config.yaml
num_attention_heads: 4
head_dim: 64
norm_place: "pre"
rope_fraction: 0.25
bias: "all"
tie_word_embeddings: false
init: "trunc"
optimizer: "soap_variant"
lr_head: 0.0461
final_lr_fraction: 0.02
dataset: "wikipedia_en"
Each number is 200 + 40 x the weight over its row's rms, rounded and kept within 0 to 999. Layers, rows and columns count from 0. The size before them is the row's rms in percent of the matrix's.

# up: layer 13 MLP up, 1536x192, rms 0.178, rows 79-82, columns 0-191
# down: layer 13 MLP down (transposed), 1536x192, rms 0.18, rows 79-82, columns 0-191
up79,100,165,248,217,268,159,143,203,133,244,256,214,268,226,169,243,197,283,205,211,214,175,116,214,219,232,212,202,233,216,194,157,210,230,228,181,243,117,263,182,180,245,167,226,177,197,172,237,138,170,193,166,210,171,144,241,218,119,225,173,176,200,189,306,163,211,239,245,114,197,212,166,220,123,129,246,236,199,233,246,208,175,182,217,166,202,232,162,230,212,203,151,155,254,150,199,144,197,279,205,196,220,225,165,134,164,213,206,237,204,193,224,205,217,191,191,177,156,192,118,158,213,119,164,194,241,191,164,227,224,219,228,219,157,190,168,220,199,180,203,176,171,208,261,208,240,231,227,195,217,253,188,206,153,257,162,182,130,195,172,261,225,161,224,175,277,232,204,179,199,216,228,110,85,224,196,206,99,120,109,224,174,210,207,260,150,180,165,191,205,117,248,221
down79,104,179,273,158,176,215,200,178,148,264,266,175,241,123,181,210,169,181,185,230,273,231,211,236,200,186,206,141,165,222,177,226,173,191,203,173,175,161,160,202,229,177,257,210,206,217,248,228,237,200,165,156,190,242,220,227,182,155,149,203,226,238,200,188,195,150,191,116,190,261,263,249,225,266,134,230,167,200,217,230,235,220,245,186,249,204,245,177,121,177,226,236,264,215,203,197,189,198,217,229,229,269,238,184,121,107,130,155,193,221,200,204,184,209,218,250,138,198,227,244,167,251,277,142,203,239,247,326,236,149,208,171,222,203,190,207,206,291,264,269,168,153,227,195,155,176,256,253,190,220,161,215,148,158,237,109,223,130,250,266,197,185,204,239,184,256,188,250,188,224,171,225,210,180,251,230,248,234,176,189,216,135,145,263,176,132,143,219,229,183,254,213,197
up80,099,255,182,277,175,158,151,226,193,185,185,252,204,253,223,169,210,243,215,178,156,239,214,195,160,173,180,175,239,270,147,292,216,184,249,220,236,197,254,259,222,185,209,189,200,253,207,182,173,213,262,227,170,245,133,202,222,201,281,283,150,186,192,220,170,230,202,206,234,241,102,246,150,139,201,189,253,203,174,192,179,223,117,153,172,206,195,145,220,143,176,201,203,183,146,180,209,148,219,210,131,159,179,179,147,116,230,172,199,210,120,227,213,263,143,239,203,226,199,204,220,181,151,186,199,143,167,171,150,176,167,330,241,178,200,231,241,189,227,153,136,207,250,244,247,245,194,266,230,268,238,184,239,202,248,196,200,234,184,201,154,214,210,107,236,187,230,222,229,261,186,237,259,252,201,237,233,247,194,234,131,231,205,234,168,183,187,183,105,264,196,268,196
down80,096,213,172,152,191,176,234,208,121,220,150,274,203,206,156,177,184,172,231,206,188,211,214,159,206,135,210,260,187,216,174,197,191,330,249,95,150,220,194,192,158,249,204,235,252,167,141,138,250,180,224,270,242,249,161,210,199,261,248,207,274,177,212,202,169,163,201,247,232,207,226,180,274,176,192,177,227,170,218,182,179,204,169,214,217,190,212,206,167,263,190,206,182,195,196,183,251,160,177,206,207,221,231,207,223,110,162,157,147,146,192,199,117,179,138,173,152,173,201,137,186,188,136,270,233,176,255,240,228,162,215,211,225,264,233,260,142,264,226,212,208,194,135,193,155,186,202,251,165,213,182,195,231,229,174,165,199,69,136,224,160,151,224,210,207,277,148,135,210,165,256,165,138,245,222,241,203,185,210,173,272,211,182,194,216,261,225,188,185,163,99,160,223
up81,099,234,211,226,187,242,212,244,224,278,167,230,142,276,149,239,220,100,223,212,238,236,183,197,217,139,220,249,218,175,225,182,195,231,120,195,190,208,169,257,180,204,190,234,134,296,157,219,241,187,176,131,214,194,138,151,254,177,234,215,149,199,140,215,246,138,175,217,203,295,140,241,225,118,169,151,235,182,193,178,176,254,199,190,201,205,223,229,224,232,229,146,251,187,159,203,203,162,183,221,145,260,172,217,292,222,173,121,193,191,235,187,220,221,196,191,182,136,212,271,211,178,186,224,212,184,197,295,237,157,228,149,151,203,210,206,118,281,153,194,204,113,191,190,246,221,187,213,233,188,128,264,206,211,211,197,169,216,189,251,194,202,227,103,259,215,224,181,196,222,159,233,204,173,131,134,137,243,258,236,205,190,240,225,196,282,204,232,193,264,241,188,210
down81,098,199,181,134,211,201,226,192,218,245,216,177,194,233,221,191,190,217,213,228,179,161,235,209,224,193,255,146,193,252,135,249,241,168,174,105,213,224,240,193,245,184,255,174,204,113,169,198,189,215,157,283,244,218,277,174,131,211,137,172,208,165,228,141,182,215,180,232,171,156,216,182,135,170,203,209,168,236,284,247,238,263,207,163,184,175,216,167,146,281,242,238,190,222,289,191,233,214,281,297,227,212,255,212,104,170,227,137,289,193,193,217,193,234,258,181,237,205,205,225,257,195,180,153,171,283,144,162,172,250,249,220,123,204,201,197,232,173,238,197,190,290,190,206,199,170,176,202,212,190,205,210,167,165,237,201,154,236,205,154,203,193,230,248,180,258,227,257,152,285,248,208,224,278,219,215,226,170,157,247,132,253,191,301,238,206,202,217,198,204,196,177,170
up82,095,226,214,176,212,232,218,207,200,158,197,164,205,218,218,193,226,196,195,216,233,264,196,231,262,179,227,187,149,204,139,267,231,194,185,226,257,296,202,208,220,183,201,203,241,248,178,260,209,206,176,253,224,172,209,125,158,166,292,297,213,183,208,189,226,328,232,257,210,219,154,189,226,220,215,155,152,225,235,272,169,160,252,169,222,211,242,170,143,179,235,232,174,168,153,190,163,175,175,214,276,213,145,99,204,193,134,191,149,144,303,163,251,126,198,147,231,216,180,124,297,218,189,175,183,211,244,150,147,177,149,203,160,166,172,215,210,220,131,211,226,146,198,168,158,179,220,174,243,231,297,179,199,167,221,181,142,164,180,183,145,295,196,172,206,253,190,244,212,179,184,205,197,150,166,191,246,252,176,212,130,224,155,228,242,224,149,177,191,237,198,234,177
down82,100,189,186,179,211,158,218,163,224,152,170,169,242,150,179,225,215,195,236,184,210,190,230,225,187,193,159,160,241,170,243,153,232,148,160,204,200,185,226,115,222,206,147,260,204,148,211,215,164,183,191,225,167,198,169,243,170,276,221,181,78,173,213,201,209,184,167,240,158,124,140,151,155,208,229,218,225,203,268,175,139,211,193,172,132,246,225,288,191,326,225,133,237,181,236,308,273,156,211,208,198,139,249,292,236,192,247,200,177,233,158,136,237,156,202,203,215,188,230,239,140,245,159,230,150,193,132,198,262,174,207,149,239,212,202,243,221,151,225,198,263,225,226,289,222,241,210,182,161,205,134,178,217,236,222,216,229,170,250,190,229,153,207,195,246,210,182,188,211,174,172,203,273,151,202,173,149,181,261,170,232,183,214,222,179,240,284,130,277,161,193,189,196